{
  "num_hidden_layers": 14,
  "vocab_size": 32000,
  "qk_norm": false,
  "init_std_up": 0.0206,
  "beta2": 0.95,
  "lr_head": 0.00363,
  "max_grad_norm": 2.0,
  "warmup_steps": 200,
  "schedule": "wsd",
  "decay_fraction": 0.55,
  "batch_tokens": [131072, 262144],
  "doc_mask": true,
  "z_loss": 0.0001
}
Each number is 500 + 40 x the weight over its row's rms, rounded and kept within 0 to 999. Layers, rows and columns count from 0. Numbers have three digits each. The size before them is the row's rms in percent of the matrix's.

# layer 10 attention query, 768x768, rms 0.0763, rows 766-767, columns 512-639
108:493456482446512484493499531498434559466494512481503486412609559545530472508501534550489552589463513489507563446492417501448498522560426500501476525536545548560460477438454497519443483514470523519528499467454473519469495542513523538448521477489479525528515553426492549528449564474512474472515542485417500432480460478483495516546516479554485460598503504471547445559572469491505494469467
106:517455507491456544513455452542504517571477554493521514470531501549530483508490481468419448509532576469592534522530529518552494482487518473417459477449512501562522495520529625461524484478473518484443523505476461442489521494524512476526499507443491442485493457518409551489472478502467468507487530449516498472519546478554530505503433469482577528449477573445443490445528558538516509399532
# layer 10 attention key, 768x768, rms 0.0759, rows 766-767, columns 512-639
110:365517489513600558463495441468524644427460477530430502542509520458494423523480492496436514488452530531446550461478514526532545578509506495515511575564487489594499465498541461428472506466528490475526495480514557480512554518490481500540522536504528540465547562404513482486485517596559510452519467495439476473523482483504551478436504490521538542493532496517460437452509459518479427448502
110:580484489532550512500500466508498581527422493429504542566508472546485424436443497487581515515474490444487557505480456478540509504515470574529544477556493574510519569554484491428491512462537618524498483493527495407438479496525522473525433499490509465497484515514485444503500488488516438459451528528550452490569531551507512458523519481470543468502505507456509501502520580505542486518440
# layer 10 attention value, 768x768, rms 0.111, rows 704-756, columns 512-639
086:533469460563464522472589490580461492501532553526474475498559501472445508503530547555544524486520444426506463515497513583456454504512493471452515485559486454492521502463519528568498510493579501427473541496466434547552496513487463461488513534507524519537532598488515487510472477518533540521426577497420520490536540517468457517469413487507554467470561540492581504481547573527499469454474
085:488528475446516483499532492483519513468546496486523532509522484489499493509492476481516435495511483441512494513476473448447471476492522550430467519441511485505465459519478550484482499518540521500513436479463417500502463511503539549547533572445509548458527509513462510530533525524526509473572457450429512410473467508454458528519511508484543474478555468513499539535520494556446456512495
086:507443496495466434494486465493533490477475498503485476496503519430541482489509525569488444521519476543569487480434481493578551514531540440508517464489521489492440485487532432449477499556574478496493459557501476549421538512578492469514494535523529500493530541525494459512565508510550514479420496531465543482481531523514506509527496557545560497591450532442559424525486483562442514469523
087:511446350503573447444547553511426464539503485531421474481500517498532496546476525494503479508482540476471517534514531588509429576514470500517478503467518503505554500491511501531493517542479545562449502434507531526547430502490532522498485473514482459486404553488398440540424538469587548473508475564473519537499531501493498540463516479462542526468578587529427450480485455434498496472525
089:507441507487523467483521517494492518481494526518539458493486507481596530513493492478488542490577455495521476569531449410475481544503466519519434547546457523467476500587477497491446486540497438449462511539501548497432436574612538492526490531466446470438510400517483514516514540504504432462538481537552568518449505522534539492509503485483404496506491549595535447424457462509501503543505
088:479473479467470499550507506455428436439472492490523476501493523525566563468449537510499468465548544509541445504549474487500500498558499475434493524551572487479512565504526494498544522505459513449537507508480468513486478442506480460548498543492529468561511448518550517501515481474528410508502483487587458462417543537434419562471554478432518509449477453407517466515547517493508516549521
086:616513527436571489493487501546476419511425511527491502479485546549492514497475480476479503463486488468479495481551474514487423491477469510483565510510528514438491513500505473501583403492518468588520572485457500481475504562488445483388552494494541416523531485519500415569494489504531580445509468511425546541541443486402505493446471555504518505607582468484487494581439475434495460467507
089:446558475499477557450585481443518527552494530424458471528516601510489506514560497562570424572533490479516500466524494570542521456557442500480593463526564527509519496498535578565522434437535574514469468522567515455431464461545479583475467472498400547467451538507466550457439495510478512483520479479501526585558495435561490476529461460479501513498465522527483558495566447494496427528535
087:499570499512439536441458532546528518495452535500483529494489509454537463526492493462538578546500503507502460482506490446492558453483460522534464461507513472540513484555391521498445507524513552546519509432452446505468487587565460510558561534461533483511468510523472512404498502544495493509486483474566475528493497549488531491430462537487473563571520504529502502540523554486479479465508
084:499548544483533437481520475483469512546474518550431484461495509498515561455521497450537562506538492533468474482470483540574482451510471510425467447518526499483448477507502478391553498459433455484503536441501539490494470514483573482551486508438467493554559523465472524464550480515466485476494595550561492540497454500473418505451486488500509489463537457514465562499540506442427480454525
084:502464530483472528390465436456484441430520456586434502480536472553518456566449538471386492514536538534483464531542586525501527400504475494505522500555502439523470537467552547421497516482536469455526439465489459543487459493481517506438483517571518501455552496490452555492495460525499530481454545492449481542503453541459542443557495504547524590488562554506443478548458495502477485530499
088:546531459452558486542525536526549521515508441427449595524479567507493546550483457477432497450507408459504502554481478519513482482378485476554537462497460505467502498543500477494438528529536564533477569540474548533434475482500550489486425539557448503485501508488470444501486551509489536555531560570531522507434457506515449457516547539542453483463518575479520518489529508526516400463493
081:485540480549513513455511510462439563607492574515474498482454512545472504528444489462594457561559501436418505536499526509472521562492489438512503496573538491487491475525523564485523553468501521516536545486489522539505458503528508534571488561512488458528516466472518461515461499485425463482431396569502501551541526524537408518475453450510544446483530519516497433438527482558455539485487
085:543480529490466525500486471530464509466498475478528482566494475504448516556495533479545491470529509484480545516436463451483472463509539543564566427517444519523404502499465556486488511491461557501486487448552576510504461472475524480487468564553520487436568512522493474477480533553560529545568469482518499457446539449529489492514513487552407468482446473510481517510497497558498485474483
084:468504519487504487517555576519488414505504546568477472417433510535484489431457563492415523512461506502521486509509466517492528548499520464542527459500474492571536467485507457531501411521446514517468508510506456457574529553416507442481415449435558450567428493463483458556525475513517526501479505560535497453483597493482505468487538499397482471520581566498428506485499446535525451515467
082:511562496444543526472547477551476532470498499471485449461499524482579555526486484442527431421554494474475440409560508530530511471520452557479478530484532617578525473533535476560455563523476514468502479557529415467510479472438449513479513458520497470531482451447482550530471510587506542496481555516471483386549467559548548489496511479525508531507521504523447385539454490527556466529500
085:497499541526448532467536485509586494504524559575485570582527528484526414490508473456488494521543541548465468534524449547529535421522507485459483523520500519548487466551487472537500536501562481479460445468560585529503494522472474528549489510398400554541544484482488481503563451488504531474523520581581479501464496516439578495462528461543474494502554483545426483563562480464529479410528
084:532441506458525446434464474434437507498496494523523510475551524464516497563517479505507493510510536484458536480453497535573494464512519491558446477510392579529553431460511494558500503585489497459483461494489521525499477468487481482445505477473483531454547512475528493495577485497559451552475517530503506489500473498474536513456520460534501433447445465484466464477494547466597484471519
085:481560549552469535471505512456552474435515545530508497478484478457510546545492457492507545628468534471513486447493504513486446478501492468492500468497603483489562466481570428487461436541536480489511508489505497521453502493468379583509483530474549565370474501493528557473468512530478520538505507495451517518501562467503460512600547555466470552486482513501506491530506520492475497427527
083:475575458487493529495458504526601500528497494502495493480528513492480489376527433505542497468471481506542565599518462452539506547513428478464487560373482451523483442503514431472494545459494473502481490542532495495517473519510478471558515538503450557536478515538461538463534461541561544558476514597549590503547560556469468554438553562505560482555582477504511531526517495500490514490499
085:519547547496470514535509460446518480529438557487487502503522538543462528392510506434568533523511470447541530585528489503469490544462508459513495443538603517465481475453444476466557524566510439514454400480518542536458570548414548471479569449421471486530514492476476480495486497438458502554531541480447428429464448522436539540508449487482465500424528450487471512512505495452489479522402
087:551529493497452552512448526518505514499530506479495439479520528490420489525475510503396488458472502459575553452415502501446601470517542500486470534479513531533504518496461451455474530474488549405515485473451503535523549503480447459526415571465532503484499439497523477438513421539510539503469478453452516446487497537438439558500461480499493450464568510453487525481512491511486522491480
088:522522529511466484478476544484528442483460481498414392469576463514525490449505477468475506524578470453417518452550511525544540515486502453496504470512480514505436504448463513508470569519541566472491478481527517518469551430462495490519460508534512458478428537497462558508468554491488467469405500474456546535484463489536506515348557557518517545523468507560496503476501400458493512498551
084:503570479508450526439534483477527479468517578538483456540445518479472520438418488531583460510512448513498505455590451415488525500460491542474567421449444524500505528464511507530551525569496512532457553468520525561589533587476447528462495487410483527548488543474458493466469462501561433546484502530478531516468547474563533445532471497470498510476539546515480506472519513549454466526457
088:534450549483453530535430526526457456516534563477532466524541486514461527521512455554512547468452480482565528447532511521505519536511506497557536532434441537496578427564550490410513460567529469478563536433540502528363490458447506512462460510499518470494528527475455558502441511556511466463470436495489484421534550464505477488490519512506498482491539564522498517538540489558526565543531
088:460480458419508473423464503478479491488522509514505537487438462478462446530487535446530497556527481479503507499621411596519533581529538497574487491545528462506523544475493548490500535502487517492462478480505495457491474546580498514414452521545474500480490557464502494569500487527579483489447526434496457534500621459457483529528438577534462506496478499489458555476456462451438556439513
090:555474552529535549415473487494517545543498525523484544540525462453484539523525451529541482579511465514491451535484537538467442474504469481465506460535469452587503463519528435549382423563472483474472528502520559481472434490548457474471504535463461494535518482455461480504475493506543491478470461586541476493532500516406470508536492494575511489468540442482456625606484544545505516507526
085:473416469409455527431546514544535496491455486499472499469456484505435495523540424582493511489484497542564530555454462482499501497539507515498484579564455510390486522519450525476494511504495490479554498494563620497478593540474509541509456506532497511403497451550460464479533447511473434467502491487529486489523566583479475506502508565513428472468510515474493488504530447491521446503555
083:505451515479454532493525589515443526503438495451482531528524463485478493560489508409513461465439488557482526501464437454468431511547515508491495512460466445482573505501502531441504510556534479487534556543549494488485548487545450477531463564597538502532503506477523491552503554492482481528448544553462525540592536520534540514515543500511561500515446504477569549523529501531515577476449
085:483533522542499443508502461501397493460519421515519535550499442533529456574461463547563492491473479503548537511463536416493526490472547507484509446446442515510522538422513504491502473499490451495448534552531472574482507504505510557461495504480493525507520450536537488472497462489433524520508461518460514598508511510495544496487492457456464480520554454470477545470511525533521569503535
089:497541500460474472491488516446437510473480472486435535458482552588508497529509523428463519492499541434488536457553536468505551519469457519528519447490475543524431488446554498481460571433521493548465483415529462496506480471523466543429493496499490528503528505471495490513501552562541449477491541460453462466533543455469513523431518473495497543517476488522405481518487437507514517504533
090:544376522486498492542444490502451480455561554501553514573455576467463529591456456466523563530482451500510510460518472470548484478471488486466526462429465555569546488528547523406484455472450508496607555534538467463468448558585487508580510511560477467564565462445483548490439559466573510464447509399569557495494416498487463575458449534470451555542499536572482509476522422553499502502490
086:558508512474511516479539539384546486454559508516526479482509477479460568443545446504484504486483488491490478603455562503506473491450497509513502489510483473464506571531456494470604535443529475594504497475487483469501511497505479466461540544493488531465439469547492465457490466477484374485475572464513483426520477530517426494487491529450498503473436421499540586559518535533452451520509
087:468501530553460467535512554449478490505466477529456514529503449499467533529459445527519525493502437494468534522558453494500458529461494522510491532563538474498493543466549574444482501472497578484499455517558485480591511473551478537541521554423523432484504478514486391514495477457522535500526506488450522441493478391483481448428516530521458525511457486436548509530428525476415545497535
083:500512465460524509527548495516481554505467448580484414528502507541480500461520478526512516480490510514528498497595548519511542498554528498474475532479561478566456555511422563591492477544567501553527554507589436460446517453495527558487510486528494461488477583589475571463465480601524547491440555536523478460513501538514524503467465520527423460498551468547488457523449486541481443478473
086:515457461501481463487459546561474503503488498520520422470520481568464454533510536433479540450466471538513561482460493474468510508503531450428510442505568515448465494537489546476576463546525442492500511572514527398517491520489481540556531474437422606488470529460517552526434456461483539472508468528456483538488575555588474531549536522522496513523459466524544521564544509454492509453463
090:525546469531470593481463451501531515465464515527525533467521524560474519462571567520491435425435527461510452534533437444452469386478509467452462537471454499524473518426461556498470536508454495523492457502475438496494512523489565567503501555516529480483437518518542476488525552570460465506514487513469535477519511501472448506523426468561541503496522488473497459488494544528563510556530
082:440493523525498460530520471512531510435476484522568508504485462495447503452526530552535482496474521483457530539415536485592496491544521535446530498479459603512530498547557520554518465487501491511449603466410481521486522492505487538476561504491512531512537524586545443433554413554528481556513465526445465556510495511491525464443455463580504465521489508489516538508428477509501458545479
091:490481498501456466501497515505482503553490477449505523536464529483596537516518491539482479490461540388451509507484537552495482490541548494439523518475564470488508458553471464516499554485498515481497509510498483514473483520515509492387517502481452464449423532452524577528522407554564509512432542460460460450431519501509486461576455561503533466466483494438473500504496399485450528526537
088:511462510545469551545537537566435439536474453545521526437525421441507462510552510503462451511529469529571482487448476472545495476448526527509542438460474594543508515509481497514433426538454473478464524473477511534524536476430507485496513525423531513511471419497509422528516497530567434515553505520471450492478538577495500510509470411506569515445507446481494519434520446525440519596531
094:532513546535494641487480524463574483528470551492510465465488431531478492566601513557533461482543499431436514530485457521490563536514462411494405508545427457451488473495475420456489533506505459581429519536489444473483469399418482512496484505454551495543533539494478511492584498452498587503491440423549499504544528466489459483444506487468482434528545474463418539502524517515584538473532
083:488488518533519484553547567531469460526595584488487469513494503474521518499534474414446497495457485470488572579556531445527493497473523540442412475475502457474433481544568530507499516532459503482483511505583527548542493565523399519453507394601513495568510444436542535517444501516518496462505506491498514474469622516461464528453419596509456520449605470495434499596513453547508466528540
086:468614461494565481449560589504649452501465562471443415540546473415464496544479518509548494445510427459515460503501545498498530522456538482501482549498507497452467472506479496559458567546512478494502499515533480492546467474498496508499521473498462491532536512614511473528545481526490497435511568562453476487456486485465512433446483506486522472505484502515476461543441511514501544495431
085:524400526455471517431480487491506501537496510486505550512467519554543530484536500499503539496455436509496561547494495484526472487456481559554521475490572506527589534516587564516541490513587516524472485498643444433461564493530533507453538414447518434522542556533537430515490502558518481511497462456478577450474550597461515482495481444478574519498541495496522478572482579526514450477555
085:483525498537518538459592537508493545480500522523486530481471499491448486558493507408464459426512571558474481516497465473582557528475515510452515507532504451487476589503575531513459556458473545508480491524539540466502526419454545461516523514517438451478461496581494541570509403530474540468452469438461524503477484501526482487566489528507462477471557494506524471430501530479448494576490
085:459487533524433449478448613495458539502454527433454527553556490437533487469504474465515527475463525504487518457506501608541471537537542504546505414449517502505447500524512474438552486486500571501494445505459538466485453525510492473423477497492488526452468486437454525421425537466525540480467436458483536519533486502463550435487559449514518489501464560465489498482486528475414471511554
087:475452499592501518527539534521528520485453566529556601468478404522544510511516518514414493501479520499495470496469496526487489547467503491443557563423476516402525479453481508517595498514508468433421520504514558499472475497491580541521557541490531550482500500411534457501472505467423518562432496566453467545528623597506484468401517461454474485472491495495502547538469494561526540499541
090:493470545495454468476541500532538501498537504532510525454488565501538452485515468460522551425510522480533536470483500489502549510508556498422467433467405418439443466571457539492514487524526482520529519441538498545591519537467462436477419490564495487478488554467536448500483499479477519435568519551442507543506518516564528511647489485547477485499495493573462417482482504521505463486505
084:540422466446462466449452438579450528407428540471476470509530535498500437495385460541490474489485521465525520517495495513405502502536482450535455447513468434494455469501502503557516497489539520521573509529463492492533550528422503535400474462522586397545413506510511499509552490492443454565516461534437550475538505477513467483480515522527538469471482482494439450470513427525469541476585
085:506497575482554532566454498564469524519494458476508469491520514572529527414450486431489514561434436465488519610498453443468493429594490543509500528458533496425541450424508477528516509518577512511439493549497501539459547518528492585461452464444490556511462489477478525513473505454452534492425527474508554472539539505508523519533471461439544470536457470532489463492499378495513459555522
088:494489406476478485532575468496550428496454495485529429490488512454525483458480496506450445498572490536487446478534507514488504524565464481533430464446511420499486522475508448537462537467576486468536459550524485525497548531491480489522445497500556451570498522453487505507512593463510421465457503509492446549523573465529512529524460517480466466501489589436481420510524513527495563454422
083:455553547490508547500541477481517559527575421493466477507539493502499531532474531483548515566553456441469449538483441509581441519479404519522470509431562508503494535490508486554430531518564460499548434453524500430432452422529561419437491459576473488498455529574519463485533485468500529489495508468483503470501524484515508485502501554501530448463434588466441510486501427462481546517574
090:536459452487508534446519498486523504574523412489542498539480482496448473518520469540484429497437539541488528572488461584454530540469498460526496462490526538493522506457498460459484484507501448507511552493547528434540514466479519537516480515496509415522525469448472461560499487471461534511511481498413510435517460533554519469565436534490505465479519530483485501468437480512468545482545
# layer 10 attention output (transposed), 768x768, rms 0.102, rows 704-755, columns 512-639
086:495484507499390505562553472502533472492468530492457518448591527525558447466468502492454535543523467577482484525533489586600567471513530513448451516468523537484482490542488415456489575557525509547520413442429534601507448513540491523510449527503521509551513453542537536516512526478537526580535441498456527544475525490548460457504448475478477568468424504534489515556538451485467502511571
089:480483512490478506456471497452491481531505529466527536505485489447535555478507468522529480444440582504537478491450493555538552493515553486598571466517531511510550538482531536492491497528611494482460480507484513417583552484478508504486532413516459448548457534483462478420516538485558555552504486455468444499466568500499501481480521545532473522453449524522515479513535488477451510475575
089:456506456466522507558522554448439509524460536553452492474584465545578515452486472459527544485501594502457507491521447527495484433455559481465509431533505528549522477462494525434538482519527532482479508527439536508469509528540410516484500464496530470479486443480527583404486473506434534455549471499511525556522535450562547516553444534490419594400483542520480491438559471459478513496520
087:540414514462448525457477577558484499520485498450571492544512533524509493504489464521533554502496425470477543502540537532491546445508549561497538498546531519490574497444460492485527508468464500496589495547488557488446521504495511508464501462516541463464429506555561524520507540514457536523492487462537561520511500478494505428481470521518549543529476491537454503534531482476517456535428
090:474537482552478530419471551554476504522508535518486540508483538545427495461524454567495531479489478475479553488475536489466512478432498466482544517483556495475469466449546479507529388503532521533567493519535489491556542492539526468469473449485445449572478522511527510458537537485428509470465477479454483521583454502473521492474467504508568518486474467483484544452454483471440509460517
090:524551535533509553396451490431486538445530520480517491483499530481524440468526552482513448459488488496426539461449463544526517492513553462503495464517499482468550495556501485516493564548546531543505481523502552436422571544403545499510550478535530508471466550489431512448490439525500574431490490473441463487490460483452507486497457503545582506509536510609492529509528564533478462558536
087:434471506522474467455525475521534526548593451499483462496425488505540512464524528560513494488448514458514522483582529511406550478535523525537508457494509512561535498480511533502482583447495556469518541433500523551529482480516487534539474502490412452467453447437470528442482513442530434564518472521531500472522548453513486451501575442433448440508468551578506464534483526504505453528455
092:472417570483542513512516558499496466535464492478488540535523501482504535520507526485444614472471414478559475473432521455571523502467524436530430508419483421566483506498513508456523477590468504501504517510550579501505535549487556465490517569539497435419434526452556502507487496597561467549488480597552465500436472543451495476524426515492478565492498476476516478552492552485522562573451
092:545516524437478558492459459514444536579444479474513512571536521481499463494470526546509436514531544484606484491448507525498515571447521503530524493520503532471472506467530513500515548458537418488488473551479522493453462486513502463534471490534504431427513535509459518498476545490530526465518476551545564522532441524497508553520465459460548527482557452443518470488501541532429501535506
088:466490538509515494436530424458460429429497476480480457495529507497523528483478542529443456535470508447565511446448502533437542517469520431390507483582513473537495440468492564581489514547483510481491496566528505476495465480445487488500466474545567537538474455482471479501579547488490455477610528496461480457520564443540492509421561474560476562513436499529564463470473526521434438520438
084:502469560466571484515477448507496519447522484541505535562541549500538477475490545471503538516442575519490505532460497553545438496521515487503500509440498495521617445501481469485511485505525573529538524470479523483473532496546540513514515517525492558527483488517500512555493449540466517453488485501560485562551509441548480590438502553493474433600445566482508470511457596507474547534468
091:485497483464515471520628438474544437415509585436515521526532494455454484528504533503556495474550526441417514469542458469524491497518514559461482488499610530497574554532447538528528543520513499549543510538515512568508483514441511468506481511452562466477533495498513534514461445469555562470470495452457465508588537477538491511487550464449496504463528533519535472514462481473485535552491
084:551484602470508520442545519495550500484474497507488491509542466523486541483524544522442536424520510555558460425509512511513529538479506532481508560438415561445487595476489462485493499515553498519448460594556553416447560466529505481495512482459485533475539498488500590478508474503476511456538518488524488492507534492544539544456503471445498486450508577489569487505404548402450532503535
086:505426500520535454449458474511516518506503486572466519471478537547527492526535470589459477557586528525477489494457505501482438506539498507430503512516483491495484542463620431429484531583511471432524501525498444501510504501491510490463451490451465464598449450503519486522497488510470463468500460519521498499504501531488380463528429503450506495522513483526502500521431507453496522473552
089:488537462524515527463547439551553457548468507465471506483493536572475523595557441523505545481482494502533418474477485496482557478467539476460465500486477484514451610511535576460506516507509518501515479522563517578419481477472473486508515595525471590510577499589401580498527531473547516477429521540555509525494478489444490534468478473492475571526528446508477455476509485505482504477474
088:469459504488478507580443455494485578483551504554434559486493517521506510479555486555463466556402499542510500548447466494567451496440500465491506481491509496464499511518535526524493422508508467479465531477511464470514437524446458504576515513469539551452478475556498487537543493427566484522559459494569498547512465469480499549475473547486474578473512443500439450510532517519487489443532
084:384635533540509502494557580505481520561466539465430547492490456485469515521505516515470489506484433520499541460453505503549548537459445539527495433440541444482490549405454526488457460507476494434553539524440471418467483461514517514491519503505528499495489500517420501502463504477446453523507463441479545466557566452474460499497458464421473473476490517520530558447481505517502490468456
086:531517460511570460545466491509485531540486455539451443468484477543536513405467517587406513546533480491454542551519475469520477505470487476554548480563497458415456519504524493498500480481521499532540517508538464475483445491552545462527592539497498474469466573493491526551472580484421541486556546514523483541466502531484493540503578487427528560451508498537520480494483454484493523520452
084:419475473548553520562438409504468503491454418503520585518538448474515496469523552546486579422505471475437546522579439466491505518465509526445568469466464505521509437531522494511506524479494511492445510457510502507522596549499486457463516557410520467584425537465520482511507564517518426509528486532512504529494548538466516459497446477500506454459432489578570464477604467543484393557523
086:477504499561501484469502509453470446436539557495525431466502524472521439522429529506496524574489515532530467409450508499485543507551511519472578452586481555519533527548517491490427435568465506398528486451466494519510530513538536498529532492505501461544574552453464483552511550469437501513469481505520434466496493496606518396492466501523518529405461469496436542484503541446464417492499
085:451487415511537474521490483532531513468506518429496488553503385462534434597496577523502443519555399515449528479479515539489544506538468509543485515492386482442484518557516577498473479477523465514520474511529474467569471479553552524534445513473511466550503425539453478454561503533506506501465550484483478435475488470531482472470526442447486510512562565435535468448442448490438587483541
088:469456509558471490565543475496525502502481541487559547465472532536500451498529449562505479503514542599492518445544507468554542541503482463515504462437474421521513484524536526465550484485447483520519512533504520532471454561517434521473529451550508476477558480417398507544531496511491538437494502520537506486527481536499473469513442472549520461561487500552511437512450520480505535496557
087:509499522488439452562503511555468451495468462534501542580441525479514464457461498487491499494422516522485470499488507490483454546474507555528584503481544478421472529506497521511504543501456482451450475509489476475456532550455495459482561499461526541509484430511512443477505467563476556468417483507558517441489469552502570575503523460487508480564476520469490440531487494451503502479494
088:518500480518528515535544501473547480533489522493513555498536495574538466611585509512464509503485537486520520494496484550542478498504481511568400550438585503511492553574517533516466493521494542499456534562485499408481510511490429475520473532547544496447500489528550509478520532606493535583500469526504496428517501564504497450524474492468546491504523517505436523495496467517462555469463
087:466466458509537571438504568596459465462521482465429493533522563488605468529488555494481449574531513474593458525562470514484509474546505502478368485456504521528452516517448529499468480504470534499485500470444519466574513484471500561528559492531519532506520468433554491426489543502447554529534611542495512543496531450518544510505497465524506475480498474496518526509481496491544524451445
088:514590463473446425474501445520397487453477465490475472532474435525547546499522577468398464471503581496550467461430545447463497527487462558470526552508460477470453424487553443481408458424496547457506468438499521488530522478498503480531493499434490606521486524504539501385477542527437423550573514589494532474520500494509481490495506506440521430514547455494503470553553469553514448521504
092:496557404551458480527541509490482504503443428498533496509492487526570527556497589548442406555434543499485533529499464517502499460524509479547552448523540487512419515505488565411518491488484564504521569511537460531539428552492467555485490482456475518521434464478515589546492497481474467522527596465447523525537511504506523485474494529499477565494541468510486480539484498510541509554469
088:583426519515537510487522552504440498530520476570488523578482507510548541486496571502542479533569544471473460485467460454513437527524454463467481477458491502523543486464526523484429513418487463505559613506538486480431459561561551465463528507458513495536472505559558508505478527500509455561463470530511474499508481499554514491472452456464550463538511513600453551458505506520495569483584
084:527505572553467515508542473514466537528516493523464448417484532535506466482529523530507531537512519498498458470521590558543598466444514473494513476535516595446510483536543517525470500466447514522463472564474479514466585523460506511421477466538539489532477511520474424495504414450487448498527517489540394474495468475503499470548444497451461477561479465514516488456570539509530466559552
086:500501519465475485504536553498522566525531493569451445489532568461522520596432484541458502629493442509510420543500449519442406545474521458499498608551621523557432388558528470532538571540519578570519538503460457534486491458490509507460558507471527450475481539573582539507523546508477512465556553485562455534519528525384504488458517481510443450505493542534522551516511537493502476472487
088:505492512498545516447442513518490494534541487463443531492483465402488563477541484543519564553511450545445512533500499510512463508516479528446420534503487505465551471518547479564448501573440540544513524603447536576526514489551530467432462448558527563509504518504497533469458533441454424528539437554527532529473539524514520518495528560482534507537522494456444526456480530468508459493537
090:501538479479421545424545515493533511561521464459479452510538473542527465509431557470469503500434486499536458505511541543407568449501506527462492474430528433492490500452511546547538533556488488534491466477455503543519471480455467510597503576506530504522593498488490516531515556552511433504526496605513475482464569550503502535442547521536587447517533528449559500461512565443484545488495
090:473542482527608583463518470522573480506421537419517584547532546496555449512494557432492533483493517499499570419412458463517558491524526513506588511528459480525511461490526509464493502493500565481443463520531538517532518452552629452529506474518468452493474599468537521499582489500487592471568476497484478475464522476553468477534566535544463492512545556489441443429469532450474530477506
092:532528472455503461496550569523531490551594537521525477521532524484503490490473455500497458521432509520482439459516533510429571549528519503513475454557453529491492543578450438585509499497499432398475594465470469544454461577499497401490475500484438462546461493523468445473535417510499466540475504523466449521494544545484522508491500445467477484532477510504461460585484455515549449478476
088:480519524492515472541490469483485493424522563456530558489503487528552618523469476504571504555539513483489430468383511460460535540415506474548472531491539504501459470578551445471504543468494505518511399488499540531533492501477509501496503559485499525453518479488567465546551518505495551476446571474504527574477528557473476575469515548499515575487530450471455543504501524458569477472515
087:472516491463487435500525505444512459505542441474505463555446498476482513509461510573516526542446509487490487470465441523452486560510507537504558543531482479491529493457541504496446531430604468493539483498473524515475495557462533495508439516459504472513461462534525477488565525504479468460562478490496545472450480463468487453490492507520516504515514425472613511490560565548456470456521
089:450470537493497538427527465446510555492519476438524487485555513504454500484438429486503522523498468587554496446449524515545487524469469501462513534561519467440515553565459486501507497546492519511461432614495502549435498478466481457555504512455506550480537497582462517529472508496500517551463498515451442525499526564502577487448528483435512495543486541490527534579516515514451489432510
083:499474507489494446515506472582495468547498440558494480494551490492482510491495429494448588511551503593485458507492504451450477522544514457493443463542491493432495527499475503509465536463535502557497481528512547431499532596586516482503379475497443502509498488468464492511436591519437487535529500541509528521466492490454518517439549486448490486497441478411466480497493434471517530486453
089:480444532501579592547540468548474445488502453550520510485507565490438484502460500496526468544536462482572589472552453439453495487494455515553470493532527507502475499548533484436557478489529513450461548442484533450505543558460472491502440482439481563477543514462491533533519536482474495515496576562462582563505522524485541489479502474493418573540498542502483532488579499550510445506502
088:515481462469509383503541552572473544558584536418530522504574507504539463459532453527464476549452523481486490500617486517510457493544451483505500512493487503511565540539494515406558580441536525512520487596415463497494489540537435511551470458452505488585581581558494515472461508535469510531495509535500508564491479489555506418544524483557408486485436430509481505410473500498568514464519
088:453491438457458479496555511517508496437510485508510484477594619498516503444495483450475508483505493537527532458453545521482479476501434564527534519461512514472509461531597510551436430541484520437438488500453554446531533497492551518475497488489477391537520473421525504503487513541516483487518573542443461537483504542506576488413483483483554523477532532536518558448511453451491440533496
086:443501487436514428497510424518502496545486527516543496548491558516473496507510495475503493515425509497552453498511479457518472548530439500489516522480524485588486469535476443463511515523508494512417528457481441458421438455453480479448439455427424555549544473483465503437459512428474468479433504530454497486536471491541467544534503512500589460495422449531478579460501531526481470495411
088:464452555434592530554480388510529480510568554545415537421460491582560480494495439478513472512614599491518515500520468464572542476527501495450501545503551489556540453528464476506530402520557501498527527490542549523492446506448513525509523610485496557530475536400495511526501500465465552514532512421480464490499458537469441415542561474475495516458541516482532551530541487435553478473580
085:427477530448509515444491530531510515487473509431526494501524541473403570530500482528541482456517511520502438510468552525514509488544415527539459543457477465457463496490531478456513522497474466473594494525423578567572508516461481484521486488590418505484532478412529541480443525461520497524469531572539436579474492464408515489528581418460429503476508492520504483505515488522483528510500
089:470480541502497469546444495510515511477503531564506494524508503494545403493492425514510535555508545517500472477372493420430488487490521457588466547503442515484539499478554472556455478527496422518509495494544499442508444513457515500538500493415489513523510514448505466478524516509514469472561529443547476536504540535507512532467472514483503448457457542501511491550435502509536496466459
084:499538494510538532509489527467536489504506442475490477453530449536474466516469547550530462474528498457540521551563523417470478486447422503394543450549519379516459473470442441475518526510572553497590515471489488532542518425515524531546523521483432468402551461524529534471562468533497397476527519466500529531501553524573478512488468500475521474544473477447500508529514426458467526522446
086:473472491451492543463490469508443506468554509517507499446523580523413501471520479462448559526550519545520580510492473508520534428535510431547449451565483480565422524496524467505442503527513463535593478537436475514486466548511491448496494451462576495530517497592509514505468460546451504522524500479475440423515526457466509454541538439573510556517429485504520536540484452493477468408493
088:490504526506512450505487413444534482532449514447532557508526476488500509540563521527548547472428456495496472569472495572549459536449506502555536536476534583519513566446529448529464576463385533505480531514443532428529497466565480583537499535448475529510450462500542537502539503543471436512458550566541441429510525462532453432444502497495490478449484465468566575547463473495494545479491
087:509462464469502515453521583420514460554497483546576486586431503506507494450553535454465505531493483455468410448526478467552422477500458531512542534451522409465567544570525546501534553475522485554472516513573453571482514581519554476474525490565464497425545542542524525529589497531448563521529595517508485455529597468539564470507527488516485495540453580510523521613504539493449493499452
087:508541542511516486478487491475504432461449421512506483472489522500509479514464507488515522555521502496502455460497495580503455490383527475535500491584479489580436502495472490549492495534414554502461508485497512567500580463434518482500541500554523437479493529528479569437454536588548478603489453492439433556428510523491598509499505451507523499497490489457497566488532526529452552547519
086:536499487455461521456480464496458558530515518537463530524499473558511504497504466513569441518455467442514527539439419453520569457459519497484492505506509535455421469561460509482505565436510480547457538456487489533454447489552519556440537525472518504459530491588481450532516469459524480540552533504477485492494495431445479459470513484512548578519464498506514558530543494488462530507557
084:429486440523534552441498546456449455534474526506539458514527482468525441492489492437464445458487550542559459511540496467505501480509556567461524505527470421406498462492531495481549495449484477487457538534484531536594560518442533584505472503421481505508479468461507432531496475447455558480526476560506443561437487567516478451506514448542443507513548419522430477502485552535495431454446